config.yaml
activation: "gelu"
parallel_block: true
init_std_up: 0.0652
final_lr_fraction: 0.0
batch_tokens: 16384
dataset: "wikipedia_en"
Each number is 128 + 24 x the weight over its row's rms, rounded and kept within 0 to 255. Layers, rows and columns count from 0. Numbers have three digits each. The size before them is the row's rms in percent of the matrix's.

# k: layer 4 attention key, 128x96, rms 0.139, rows 64-127, columns 48-95
# q: layer 4 attention query, 128x96, rms 0.137, rows 65-127, columns 48-95
# v: layer 4 attention value, 128x96, rms 0.196, rows 64-127, columns 48-95
# o: layer 4 attention output (transposed), 128x96, rms 0.208, rows 64-127, columns 48-95
# up: layer 4 MLP up, 384x96, rms 0.225, rows 0, columns 48-95
# down: layer 4 MLP down (transposed), 384x96, rms 0.217, rows 0, columns 48-95
k64 104:152121114110098126163134133096146107127128132141170093160152097107132150133133105178104114109105151072106086127176140106107166071156080146143113
q65 076:176117135158080147155137155120105115117083101153161167140135101100123154095152138140090114079145159091104127093132139159104147133158148090085155
k65 086:168100144121097132122106109095140156121140120128146126082120124116097102186129141162112149139168158127123087102152136113154106111146107136104095
q66 070:138122139148146097134119107133103135146162175139118095156115093113171118182117090132128141143106178107105093137186118138152118120145135143144113
k66 108:159142163131139104138105118117116140167134109121121091132119151148141116145185121179120146148104149141144100098162113124106122075121152108137118
q67 092:104105120150140124107147143134143102099099125091109164097174155135089117137109137115169124126137098159124149148064140121145145186097123150106141
k67 097:114088084164105162135113146151122108103130130131137180140136100117085113106077146067099113115110113091107141145085140115137111167140123147146130
q68 110:160136105111117105149150137135131132123108130126166120155147127113162127148153123125071170130146152096087087145168142075117148067146116135124119
k68 060:106077115109130120132140119153125133101142136154144084135125121104141105147120103160121091135081167148111122104162125115099072122103162159131160
q69 079:123130133091115133128102182116156117172132171133160120145145149166114133155131110160044158114119145100119154152091128130133114121149095099146126
k69 233:092119097150139134106138137140115099086100127120115182125140107111086133090094147071139092139146086135146164148084134132151117175123133145104140
q70 085:108130132131119135135086147129158079138162145139144133125142165138124135129094064125119110140167128103143194070110102088145135152095140146125109
k70 084:124142133124165116121169128148111112146124110116168173141124127126118073059117124129133098103168122148193176140126164116123125110118126089137140
q71 093:142124155150105150155169131087114137170147136195138150102149083130137103130139122150113099150093130169145132122113091123126131157096131102133116
k71 090:131091123117154116111129124096164116115076152102127147081115165151121122124177064126124114184108126103129127106091119108153142135148158139155095
q72 156:094154143142169129119134118128153119127157115120107129117130110142131136125136147060220108156123083192153136114121102154142105151091168168147107
k72 083:155090108119095175123126140124093134119123142166128124121138133115114114129122162098100102128136148121152176110095148130139134177113156145084156
q73 112:098130126152162130126133132134125123117122103109127134130143109088116132091128146075204095130128088188154137121090146159105111123117175120100134
k73 100:104134108123129138104127142153114120073107135150136149132145112090123106110082159073106091145144118119158183143083154124149147162142106144110140
q74 117:152121115129102111136107160127152116121133146134135144125111158152123122134139090144060189141130156059143137158145127100138131149171092113153114
k74 072:137190168142114150121160115098126172149147114136149098146134163125146135151149146181139129125129149148112101118175137121106118102095160118145112
q75 088:102115147144152154116105124112155098151135078118086118103106125113133127123130113139152068127127095206145108096102123175138093139086137127142138
k75 093:119112149132139116149131148145150103148166138087149119147085116126134126134147112159128173130151154099173099102131110121105180093151126113147108
q76 074:182107130106097099110109127114160128104102126106104157113108113135145073132144125155107161184135122107172162149086165123163154147165145128110148
k76 135:107121078151130141145120156134120113106126132106101155102150100088088116110088137069131111130164112110136154151094137145149108161123121125122141
q77 175:090126137153164143121156107144134138114121100109082136127147116108103122115141159086217091115128096180144138135104118153131118135098155146116142
k77 046:128127134099125119163124117113140145107135111160117106107129131107123143160148099182119072139153148095111096131156121125099076104146095122116167
q78 090:114114141131134132176116152120167113137128131116105104142134112132155101134123158150095155102113107148130096108057145161141107118106121081117156
k78 087:132074148140160082140163095129193132116144114122152131153122148114148108134115144149128116115142152087129131109098090146116100141134075123125137
q79 093:121108066162165144120143183099140082137138150183126115112126108144122155145102133102112116115112119191186122140119137101141117153131148133123105
k79 082:133144117169154087122177125173115124124163126101147106135117122154074136143121127143106134110116075067127155149159128106142144088167160120119101
q80 097:110111129111180160084105161118110101162075090148130114124116158119121130129113151121126143110138141156108145217105148129168132085117143082147144
k80 093:105108136108142119126133122160122123130151176139164110146109116155101118147145125110096119182156069118125107118122145117101107093120127126111120
q81 084:129121141121110124121140120102117099131140096158137143133118127122122135115151129106172150125151105120137147128101110122154102168099157127144112
k81 078:123101100145158135148151134162111110115128147133121163085135091134097140141132133164118113096149102139107066136157126145119159128166138151136085
q82 088:107090118091137133108155127123132115161130126093140144122118103161146123148113129125097094160115130105124146136128155174103093149110140099122139
k82 089:127122127109101154116134118104120143107177162155173106140105144130133146115178102129157122083111131146176131088142089126130116127113061119082108
q83 087:148115155151133155130117097131121142128116119216124167096149119069107090123129117138127131151075139158138140111138124114118121150123170164139104
k83 086:146198153118121132130120122116095137131120139100116124137130142105177137149134150171122120158152121144125117098135114117177128129139156114153149
q84 099:104102110149138120129110098166142155147150122105148156155128188154103073124109121105118131124088128126126151156138099134137133166133070158167099
k84 097:151121105113063121109124154120158098117137166144097166167164152123095136130126114107129163135160144119123134103126115083090154121149149102132127
q85 090:151132153138113161094150111142138147144118088109117169138074133137125126147162154116138128121149142106185118153104131130112142103137116052121173
k85 091:108131121088138115129096143091159151131120144141150123142107098130129117182108144129100124131131149189106128084114173143143103129125119137117143
q86 090:115152137134092120137136123122148091093143115174101148106183134169082151116105077132106137107135119152161108137155100151125141126179150102106116
k86 083:135122084110123139109124128131141109137145128036101149160115146128155125060134134113133122116127162123123127155147158159119146125078108175144101
q87 088:108150094128119127134143134151110143147157116139103110131100131131079182132111159127152080097179134128102151115110139090136077124174124133146124
k87 085:104124128118125186155142114144143094162104128102103134139121160131129195113099112151128135155098088152137134121148141122134155128135151161095130
q88 091:129164109077169096163135095102164100123115110126130159117106091107138129154125133110166113146159151121069125062104123131088148125152119158121101
k88 092:143165137130134173129153140106089140121121166124115157134150114136126133098099151183149094120125136141105145116105099165121136110090106126122137
q89 085:129141079136144119097155140140118117126177102121165124088123093129106141164152101133137096163122094141118126094112104109140129148165100152180111
k89 079:171147189133137132118143100117115105137134156147157141141113132128119118111111155124151138150088105138154143130139164108150139088178168137094109
q90 094:093123109145139102127143145113177131126095100126087151105132151094143141123124062131132121138092127139148176165143110130150131117107100140108175
k90 078:159138155117115121118109168111100138131161140090108122140190132144170111106155131148132124122146093090115105116127123118138141121153111177137079
q91 084:136129108109128147174118121103130115113105137105176133115108101137123180095138155147077052100115122096124119151114129144128099152146100099121127
k91 078:120149100132126123096144124141104102117079119132158137116126155139115167116109123109145152154102128113124161128107105142107161126166127150126104
q92 084:155138113127111145110101130157106140131162072104126127102168087144140132137125103113124109136173094114108126127150131095119140153122170111155124
k92 080:155159134149114133180169113132145138110101119089143139143150136108105104136122104108130167149093093145171122132172122175140118110109118107121141
q93 086:129153134093143106116116130141134135105129094098163139110152126160116121145114150134141105126141170140097103116105068137109153138150087165149114
k93 082:122135143112108152116169134093060124132141124089116156135164087155135115113127121145101136147118148150152133120123115133122149094123123103158137
q94 087:146131114147110151141116159145127119120094121149203165149137124123128117142160068148158142142137117129135103169136113132089121120081151134134106
k94 085:090096091101138113138111144175152095091112095147122166125148115143141132175140100154137139092094095118181147137149093136126111152165122113119163
q95 095:104086168174161122117134122167150131154150166087090135165097106141092139156185207105111114116138158095114134115143133071119113104100092121158106
k95 087:150165122129135147160119129095150131120132103132094114165098132141138110154129099135096111123117122127102116106143090141118138122140158135096177
q96 087:135148104113080113141138097103119170115126112135130119105136130119128101143113135136179150127145113140114132115145122081112160105171124141108088
k96 084:135074139092090155112127124135127170152091148121138114109138140144183145138143101172106110121082149145142156146127091131157129125162084115155133
q97 087:109166070111111132118113069105115134124117141143117110106114154162117137133143159130098118129118129149149123150123146121146104163128120086151100
k97 084:126170074134152128123127135136116117149113149108163108181143152152107153134098126100145165113142128135076124118097158095140160097128114136098072
q98 089:144115125090117099121131100138109117112139165138152139115116143136161134131127113125106115080118133113115129129121127112086127106158125102107128
k98 083:125150065136159092124076123117146130191120147107087126091165122148154106114133102102130129140094126122143128130141160123111123117152146132167133
q99 103:120141122102113107137119134127172114130145101130122081095151132132147140135119072138148137120109113122147140149077111169131138112110174138130141
k99 091:118117128137128138128144162125126148108096122115160174149144120094131165092134122119175109091128145055129131183130121158141104138107131194131096
q100 080:083141161157113105105158133123159107136140121164136111188097114171082094126136153119126110110105146127178083141110122126121096123094090118150140
k100 074:105147120099142123105094116124203116118159095142146154137117148142106114157137133112126097165140114137135158129129132131144147154139183163087116
q101 086:098129119112103107158140142141110144146084137073118118142138148129141109069108112150128177097116150067097107127168142116141135126111178153113141
k101 080:143098133131160058150096164105143107121130106116078122152141139115132138120151106131126134110155139148116173090112103142122145161127105122155124
q102 094:113120127119108126103127114128147129115162125129129121110148081159068117142163137187166152091142105115100079120127159126188136140120132149132087
k102 086:144163106101120150135149165133158122116136133136155132124072159092126163081108152138102143129152145131139098144145134111120119143153109133091168
q103 082:117107125106130133165132149146148145157123156135102137161093106115135150153070168129135078127116139125125106092136111125126170138062092107133156
k103 080:151142108113153141153132186120126080143130137154156139184117193126111126172142106121115124149096091106090112068138093110111120100109122153139120
q104 094:106130130126143111107170136144179162138120155129116149150112111157115180114102190137140086133098133160066115155140118126107147132155137148155091
k104 092:144131103128090148131120115100105164131126101190142139115099145154120150132135149146115143132145121133099145104111121132120139099139146127127161
q105 094:170118166157125126140126163092136122143140087164128151121166129123159093148136138120109108130151112151133078084082131156135106122159117102105151
k105 088:130138116111127118157117097149145126127178150105129122140140158134106076142051145127127105193153129132137147141109166126169104119130128148152124
q106 085:117143101102126149112137103123126108119136148168104070120135159109165137147106082111117089160135103155144097099102160155125126177122151141128158
k106 079:157115091120148123119138106138115140124142135124171175144102120121110118136117139112137115062137126129098127175164151101116107088169136101118105
q107 094:091164177140139115116134104138128113106136164106170148134107114154120140146122082126147120139109116068134122101178138088146119172138118145155137
k107 094:137162108146151161094141124102132122142115095142104139133135121144110115122128115129141142118170091138154172119108116133133150132182170159127135
q108 092:136125137105144117149097112146085104110123130137089129142156124161103150117118096092164136188120120121146178129138126095139183109152166158115147
k108 083:114118132122087170127142123103135115122119160158108152091154109108120117163151159090105104166172126120120122185166150107115158095117155181100158
q109 090:100118123154140148112132124092180147157104126133167111113131115157123130161137094118088114110148143141170118110059138174127141141168122103155151
k109 090:093178118118160087128129135118141118133119173114160185129135117145084124132079111098143133117116127107150098131113141113129105132157093155110121
q110 084:141103143117097122163116125118076168116123099175165109138122139129135152133160094131127123145158110152119112122119105117129160153112122154108141
k110 080:121137161166118113073137143138112093124102137141111125101105108159126131129145078134110096096121177177125103145151127105156133095131112145170117
q111 090:166136117094144121098187101150121121124112119120165147165154155166116123117077101158122099133134128131157111151139118153175114159146161101126160
k111 085:139162112139145102131117147147146073124119137101139087115124097116103120120142109099137147110107119147151149113136150130135096138130117099128057
q112 083:160108124132158145118163109097126102153107108162101167131166112095104121162124136121171129117127074105134111174156110131098134124139128122148121
k112 083:111139095094132153090135132134155126106180152147126093144114173158176125128139077159130147141120094104105108142135165142133086120103136144092115
q113 092:074119121106114084150139100113115135167163155122109135097170158137132122082168072147141140113106142111130142144143113152140115112079146109106117
k113 081:154110079100126113168135125103135129103118131112154116109184147132170106108136141108170134142098124145106100115143128084129171143126094162116097
q114 097:131166098159098110126152120090111156144169147170112149134126155154116142143156138108137162158126170122141079126108095167145141152089173121125092
k114 093:113112140131149104140123118142123118092122104121103110098103113148114161148154112145112152067136166142148131126123146147156157118122072120140095
q115 091:170131137082110110137116130097158143141165111180092137097130110196142125103109105111173118134112135189146118125121145114169097094153118167132140
k115 084:150119103103085114095103087097131118149121130085143122104146123104113137102124144123156145163148179137125134124126082121147163097109182117113098
q116 080:142158138170140167128154116142123092149148121145095126133184135128130165117122134100111163121138143102136130190167128135136135148115135146150100
k116 082:105114139119141127108132097130146139108143064102111139124116133119115112149149130129113153141143106160139150079100176119130105118102150142146150
q117 100:129125133169167099099154149135120122129125074120148126141138121139107159149145093137125070126115147098128131153151109157133110121113100117145138
k117 091:134119134151073105128140140110152132132168152135139161142114103168152133116139126108112139121118083144110148143126166129134100116147175151127084
q118 095:123149128173151145142132114120138103134139129116110110071088146086129097120104103168145178112108108122117141176170075156137167106168162144135117
k118 093:109107146115147138126103156114127120132159119171120133078100127156177136098135131131154137125173076101067147123129167141118111111110088114138124
q119 085:118152169102108110134116128123133151118136082098161107165070123127116118154106137130129096130118161098113133123138131175117119097074163136138160
k119 084:085122123145125102125119185137145110161139183141178166105125119082130136158174114146125114113114086136134156132144127143148154141145087122121120
q120 094:121185118120129129146111173111145087120135193107107146109140163114178138143180087131169145123101152134175126110147130131129105125120130142116129
k120 093:120071100115162156092124123146148118133092115120119120133116108139097106106095109184140128082138128118113129114126111094144128122127137116142122
q121 083:141104105138138117149147135077118135137140169058103135085156111118155136127160100139111107097160170123098126135168119159128147142137111166120137
k121 086:142082142107132120154108146117135103144106135112125093104116114113083104088137155097140135146106152116134086165114134125149096142141108134146072
q122 092:090091126138121145101122132143138128139125106109119125132126098145131067120168108096120112086154155079115149181145109110147113130096137130143116
k122 087:150137124140138129162121129123179083134088144134102097097137127128113132067149130116134135124137143143194114065119129150130075151144123132127152
q123 093:121126161092140161094080131162116170127141114178102136149089135140130152138151119099132130139124133088119127099161097153148116133112136142108133
k123 086:127138143130109144127132119147114093143128112124156139118093087084119079151105112109167127097170105144108126116131139153138128143159135168129188
q124 085:148131146152165113118110121144141099158182135127129114104135153147086141134161153118134119137182145135110147112130141177138144078161165146116130
k124 083:125120138146118095162105141112112117134152085119140138123105105127159099119057116126106083083078162115137134123137178156150135114126110137118128
q125 088:135134135114105136147122106124147105172137138118127128147138107138086111170128119112122144103075136137136176135142116166137119150162128104132039
k125 085:151160115136119118139127115115083151102141116141173110119130143148120140114134140117124134117168148185116079111132124137120115121087149111114173
q126 087:126172119103109131134158138117167078104146181113131108165113146161142150132128128080135125114115149148156101110134137146161154074129129101118110
k126 087:114108093129131117180087096142153142133116090160149156137140079125096150135095133138121070096136184109099093165141145129108114129078103138129118
q127 084:109147159131160140154115098098156148128145117105128120167144132139135158125097152132124136107138149139147124137169107150118157129176151127122146
k127 085:117164117128142108101138118127131171118096110087088137156131134134094135102132110151138130140159154130104165118093140151133108132147105136117125
v64 056:063096129104145134157124149079138129076124150086156106120149101161082144103145106127159132141149118106163107096133148138157104140110127160134126
o64 049:142161140094183148172095151120158150162095159097109106103121168165153153145127093136134122137114109167148146131149139138147123119159140113076097
v65 061:158094142129130124114127144094141140139136103121118125123114124107137180172109180153122125078126074129119166122120100179153118144136113114137125
o65 058:120113128141119166122142111104138113147118131126174111128128141208122109121136144128165122129125156105139107117095094116145133107127120128093138
v66 060:133138159093107121115129116098150160099128101111174176183141146141127136164142122123125119158141111125102135137140089121130156092190119127121145
o66 055:115126135112103130165057113134127130130154140163132118107117122111110142157118146179126157094148112104134125186125112152124137138095081119118100
v67 064:153128133143114124129167077136090177106145125114119109120109157118105124114104128137129104154091127115105134116130171145128128125158182146133151
o67 055:097146115139155119111077110118146161142154108146189153112122149131126135134125075158087180110149152077156097130111099117142120108097134124143164
v68 059:112085085123120093113112152112127104112139096133161138129161132096105125116187153151118105144109126109147160107104095118110150114131116139142149
o68 057:180123124144128105117139140168099147147130150142147097122117147096126173134137157179139110158151087125139159140105136093153122150163118132105130
v69 070:104142120142136136115145118122166144139138112151186127161093165154123115118129101127120125156157122096176143149096108147156112162074107125118116
o69 062:211099129107094120093115152148122131144123110107110130125130146108130091087154159094142110136150100151141147145174114131132136156120100155100094
v70 067:108114152134132131105142095091143123143159146121129158174117156138116103097080124103135113119177157113078127165155098094162124114161114143112131
o70 062:181140084116137178135069122154130119128163103121138134106156089118110130155139114150127149081129128129157147161089125137110148144106110141127155
v71 067:143168117161132121166150128102083107139165161155114106115117113156092126122073120101115100126133126129174117154150199148117152131178140091127137
o71 059:191140146138094112147153152104140126094087119116140179129101119147116115141127102094158116141111167135120114100120113103150098098098134101158116
v72 064:127120108138152116117136155138113135172137150147123159127130108103118159117144138141127137167100132079132153150139107066128109148116136179152130
o72 063:162114136140095130122150131139116135141131116116169131149131089118166165129098116144073127153151089119150142124167174135116128161133149102141087
v73 061:116123130130127085158112175128136139144134122138102102071146132125152140088147121142150154117145117103174129104145133121114116130124146076100140
o73 056:148148108148117132127132142151109135142141134110108142077126183118085148121157158205146122120128105122125138120121152132160148108138070143107116
v74 063:142160109143093099117104079126127150111128126138088152130126086084139122130160145155133119160128111121138104171183114143143104116102204140082170
o74 063:095128156148106140144128136114122121099168122110168139109104118134086141132135097236138164108124135129145128141121138123112161137094123162091152
v75 063:108146126136126079092132158113131113115123162150098140176125135146100125145127168110160143148123147087163089110133131123097093132094081114114151
o75 055:137115117104106145155120143120131097127118134126115123111134119101123113145142114182119113131111170186170130118143132099156166126148185159091102
v76 071:088095159115109152111095096146104098130140146150163166161166125135089184121152117130136109120154125113164120095123112146135112135128153073121124
o76 065:138133116106159094135138138145143113139132140125107116125104129180109171108116117177164133121110068142167113092144119106140145118182164131112123
v77 059:105122092137161116173129122075140133119140147151133117172135111142107178119138153117159137123116113172134132121134129151149113151091102062143114
o77 057:150143117088149158139161140131155106106132155114116128131118093119137114116119151108115090131123111187102127102101133119116140153156138109124094
v78 055:095143126135178134097142104129134142157111060119129113118148168089079154082144108144116101104123131108117109085108131130137112155099155123110151
o78 048:165101142089155096119123146120087148173121116121121123157101160138125101133146138093139181156129139151140079160118121154159141157151137135089140
v79 061:106156153121098136100087141107105132121144126147095102174084124133148096123105124143147148127114114122174145119124161101131114131086149124127095
o79 054:114151134170096108141126109104109112167136113101122130119125183172110134122147121182119087109152146126123091113183113105129141136132129166104116
v80 071:142156108102116130097119103112124120093124155151101121142161138142151136098150118117149152126138157165129115157121107168173123136143180139161160
o80 062:072124106153091101115130106133098134121140102110152128135119099160156138149140148098138148133130122128114131151163116144109089146154130090141128
v81 070:130132127094084153142114117104111092139115112155126189164127086116108162156163103128191112146118098152087142135140176093169115145117114121151121
o81 063:107146130162136140130122134118165081135124115129183133092112073154135133140145181114087115134131082152086088183122146107103132141143135130130129
v82 068:125133157101140160096114093139119148148131128115116084146158154145139131096171129146130094050104140143160136116137101113163152124159106163133128
o82 060:114105150119137109139116133165115120147161124155155137125139135132127109121125124122145177138135131065130110120103133123132110214178106125108160
v83 070:163129123125110123167100076126159166127155172170115166122111108109099083082104138122115125115115143160101141164164135132095142117087139093115131
o83 063:116133149088093138112129140117109134097129124116119138134114091117157131139123093162155110128118203150113137144094151123104121111117136140112159
v84 060:108128106112098094139151161118100077162097144152131130150115116134131120145136148138111108087144109160089109130138141116161167132079143179151084
o84 053:113109154164166142157178126121154104116123121104159085103145108143134121135158117134129134124139110141080153089074147095093129101091196115172120
v85 060:116127136098112126134155090129130123122111110149120129132091143107115147139133101138157120134102151098100125125121144082158045128122109087100160
o85 055:130152135131158180112147131120138118121135135132147152159127085100146112118115111138100134107085082104119054110137147139166168138127137132129178
v86 067:109087141135121130128118098117136159150123143110137103144123183086121169127107112122147084070155132143140122121117102141137144107151111131121141
o86 060:186133098131136143117128137136128089147144147127119163188103129150116126114096141168156164110114150101144131085094139099157145187175139117129147
v87 065:162122163144162087109102079140136132132095114129117119122157103173136128114162126102133104120148125083157154117159138090087124126095118081152147
o87 064:154116157108178136133122123110161137133118133132120149151138116068084123127092165193106098131106138146105110113167163108144130127153126106137119
v88 060:120104143116133139095146133126148142132176187133156110137171169135081124146081091128139121123161123115126104151146127098146126121141145170092094
o88 051:139125101110129109178122123081104093102135142127152135109169114140171097125136118094144122130105130073120158129117151116141121111132155109144135
v89 066:127166121110139120109144115100079161096145152165112096097116144144084117175130144094126155098121122109086135146148117106092176126099151116100128
o89 060:142141115167143150140115140121113096118118129156082125122125129046096107157135067199156110086159138103118153136136133180125118128123161134158132
v90 066:101141169105147126108114113115145125134102107144091112121119089134141163145120121120161128160098071163162108112158144135159158120072129125095102
o90 061:143135110153133129139108141118164118144139144112081150110120150122067113149158136177109126127112129129110125158157134106079150146161124131128108
v91 069:153121121146115146142124116112102168102140147138100147136110107121105153073140119111125107144175118150185124104136128123108103111163131126124137
o91 060:086121114090103113147133126093118127112143119138170129109117106124188139103092088121146194139132121136148098097157157084096141168125130100125164
v92 067:113113100135163095121090114113191123125116087103086114110115139101179084105134125164080119150082137108108166188124196119142095137159130159133120
o92 061:152132114152126153112149090127085167143146102062193148157143123164108122110143154096087136154113132100169095160148132121132098094138074145131158
v93 071:156163120119126103112156142157130123163134144139161119122133141125150116158108129128063115122099167106069151124113124096088126129159121175139089
o93 063:166101134130146123112105115132093116117133093139119139122150152136112102135118157115112138121147127109110127125131114179107096102109103170197132
v94 064:077113133128154127085097151136093137142148168136176130103104174128128136142112117123097084112111121119116131131117098107121123143151056192153122
o94 061:194107101089140139124101157153150149125096141157087118110153099168153072157135147057132141142160131128119144144141120142115112166124139152132107
v95 064:090169087125115157107157123114167148104093097149118100123130133131126206145122124123128143113140135110154096103140142186097133114114179115108108
o95 056:091097129177168148131141133127123122119145126116067142129139136149095104128144119117142143159130118158104095139131137160154149097130116132119138
v96 068:151113120118134159103161140199167139121143150093119116131119168100129136155147118126109117126102125116067104145140165075155112141124146155104101
o96 063:135129111139176148119134117139119102129151171138156143120127126157138104114115107169067162126129157112151129124127145177134138103131134143107127
v97 064:134137148148160068137126112114131071138135115132134147106160134108126111113157135160142119173164127130116117119129087093119172136115085115131091
o97 055:148147133099092110135146133130113133111109126132063126164138121108103169142152146186108115144117067123125159125113142099141147167161088133149151
v98 059:135131150150152145165139122141134195125141124134125145143102115125134073114140104126111091138121109161131105121146170119122147130136114142153066
o98 051:153146163105164131095119124114164137143137086134111144136102122144121114133131155125104140119141179089120120160132149125095141140077092109140103
v99 070:138094139106136109125102143108140139087128140149128127086124124073134102104159165134179149133122106200177113140145162089149140147089115142125153
o99 066:088126134110119117116133144118143137121097138151151126133084099115141126159149159180114103118130153136103143146133148093126112155145105135131133
v100 065:129148126106119110126119056149077141114127134143130176136117183144112103152159105132155103130108102147151162144082120143146165124152168110138106
o100 058:106133140127114081091146138139111141126118108147172109142112106114102129114113123108155140107144104123113117133106132124109134155118140110131131
v101 067:117146139141131159111145120117162165111129108134166163144153130148102091143091120125144131122173107094150124122144102097142127137118154072137149
o101 059:129117142103103088118116128104111103152120112140103123135136088116166127147159133087145095108128114123125144149098152186116158150106127120079112
v102 064:113131133131062137099119103105126133109152191115128156115165124150120135127137151136129159088117114134101111144106097134110106144114131134116117
o102 058:106148132155143147119108124129130139109108113187132131084129131173094137166133149162153122087121113135118167151148122120152093092141162144159115
v103 060:117079149103131137085134150107125100141112118147147130092139167145137101114128096156144123158186065106115142120118104173148068141106089121121151
o103 058:175119116082086153112108135130168152118106131135191121126142149188095120137158146066135104146091077122129143133133098121166128140137118123144154
v104 076:140106105128091082148128080095097088114106137099088145127154134068148119128138147106123139162115136116112131123127139096107158109139171097170130
o104 070:115157144173181134112126091150118155107118160124142149143112093113097133139141144217075131106124082148142118108109146110087094128130123148186161
v105 067:107121115119102098131116126115118140089148218133138129115170106107127126128157136122149119131108135152170124177176121131138116115088167099115137
o105 063:108171111159158119144105122113129101090116150107099149105106112137107146154167143238172126117117139113136147109136137132124103119138131144123124
v106 061:142196097128164180110070111124138143149092107120120119083130107140153102153153140135098148160127112147114093123142125118134122139163133113135136
o106 056:114150139104068147145157142115118137124145134111100106144129108115120111110147118110111118153127116130116145129092120188093108164109093150124120
v107 071:134114124115174133083143119150132171144144102118101118079122144118172123110126119133126139121101108098155121159140117151168140119153173096130156
o107 066:132117115161122136094144107123079145135132086141144138131139123165108121114134096125159138132113138094155114161118105169151138150125096114095145
v108 059:141169124121140098116118159178175142148088131093137125162137088166125113140084103135126109125164112095159118102160153121086147141074151140141096
o108 051:159094143103148131132121129082125132162164121087091141129141155132093114122104128157126092131116165145134131092139139146126134061111113116101058
v109 064:128164120169122099192144121143095153129122175121104127093170135150139115116131150154112125131130114114144140127139125171149144118165195148083123
o109 060:130145141133118092159104125144130152101147121100151144095123175119114162116145075163147188124150138127141187108087108121117114156105130137138129
v110 066:143141109134127147123144148162170125169134105122118114143156178115113130120145137125146133105135111094117145116120107076114107130095138160147164
o110 058:103102105096160125115131136134130114145136150150167109102186094085115108125102123136075137151133119143112144120115150141134147120114108121121108
v111 062:115142104125176138133113138172133142113115152118135144168101135102106121111089123125153179138074122105111126123166115139121113138122159139135140
o111 055:106093116177136128130131112104119159144123126124090142115134106194143156128128089090078143117119152129152139158151099121143136072155124105138096
v112 062:168197103150158095113129162136159132100142159130130133136104142135115128133126121121139146143089123138169102097123141123155147101154174146129074
o112 056:081114135109117131150112134094110101099105121142083122138089137137102089139136092196117117150140158128113154104133103129092139101132137121096081
v113 064:137090147123149184169133154134108130152149087131166142129111098102134117136130129145158142088102141164139133126105140097145151148109071114153098
o113 062:099121132127147112122141142127135122119114126141128110114113110133166143131156209029121108127145125114079108156093134115139142162117102138128127
v114 069:160152116122106086109141141132116139141142152139137113132196121103093122102127134131144129107132105145127167120142143110108086115171144155111075
o114 065:101138155129157138159086133081127114095128154159148134067121108150110122140131165205142137127124144106100120083087129137109128103136154134137139
v115 066:134088170159118170095180145119140118163131113081153120148143142159117158152119110141130143092078143129125119132113124146156140122131112151105054
o115 060:090139119095116142134107142137102129137130153152151119109148153126125097104135142056165198128161174107137137157115145169129134186144138121090122
v116 072:121096124145109117153180111112163114174133142089120111101130146151134090164132127125104159112108136122102144075093099126121117133141128172114051
o116 063:123162096108114154123112125157133137154114125113118105119146201112104133121128112105140149089126114101147165135110149169118142090140144153156130
v117 059:114103108157108145086162126168142141156147109161161143092104138151098131142108120125106136144161137148084170144127112115115139114095056122156136
o117 050:169105063152105154081143126135166128125121149160124113125178107078140150114107128095099105132149104136131104108120147093158119088120145134132145
v118 077:148128116136156148132097155131118100107132144133091114110119098079142109107158136120146139156067124140152134126162169098139120140106160148138112
o118 069:116141120185167143111135129115142129130116124114134163119105101188084132144133135141075085180110132157140121138118130095104110097126083139150151
v119 068:126111142121132120095148156110178122120116142159089129096087139155133152088197143112115147118119124173145135139156170136117142125097137108111134
o119 061:136103111172154129117125124120147139135103136116129147111131178145087099127124133224122110130120139154137083104149138113175117077150072138134148
v120 055:113125143142177136155172170129136141165109098136148119154140150071074119104086136117154148137152105084110134144142123113138109100116112104116134
o120 049:155133133150109110130091135098135095121121148131107142152150109118107158127162120128111113139125137098138126126123131110154170102110107122138111
v121 066:154168119128142154138132134129084173100121127124129146097117121141129137104122136127116121179140117115233115126150157162122149110117164085157160
o121 057:079119143119150119112125114109121141112165103144140147148122159127101100154113080184156133135137117152135098102130124145111121085101084110103134
v122 065:145171120140166141125125108126145062128105134132142128126166101125121116116126147125124174169122149133163146089138188082108083110124150150143074
o122 055:117134118084097124140118121101126096119120158110116142153129159099086150151118112149116111163108146155133103106157135158066153121127048156124135
v123 060:188113122161126163140104149135176159129129147133116110105127168133111083077119117131127126151158140123104130118110102158112109151112168147137166
o123 054:121097108105157139084124114124109130148159103138169109118130152126157180113118142094129135126148129134133180130145131122166122118134087146138094
v124 062:080136136115080110144150084120092170112175099110118165129158163137120173141130121150109148076110131103141122112107103118145155117145134121111109
o124 057:133130122125144116122127111143102163143126123140123142138128163143131095116147114174181154085136079094121115121115116123143125080115114136076143
v125 070:130128123125072090125139116124085099107132111145129113099111122118119125138130150122126179081085123129130120118137075134120147109168142158105068
o125 063:057138143179123130157140127140141123127126157137132107114109172111129189123109120169154119114167127079130147120106146108107132116114199137130155
v126 073:128115153127107089109137141112113133149098131116099136111139122145124122164168127115172170100114144146129116079123144114104092120126126191134149
o126 064:094122128120121130166098133089138110130121150131142131119137112127161146129138116137100130105107089142121120102151138102168165088171126113155151
v127 074:093131138131112076091127143151155135143129109153127130091098165156139147166121143132126164131129101123178107143113098150150099126127130100126158
o127 066:107118112136071101102120163153155129125110115130118094152126129081111137100134115109159110117126109116147138147134124126164115132116128130111133
up0 114:114132145138142114144141131116103094146098136093099156119152089097120121177167113117114128121163119142152158123112111106145097134128184153084146
down0 108:114160134107119125104116116141165115126163152102143151123129148129099140165145117118084158145129125136118103138103112107159156117141142087079164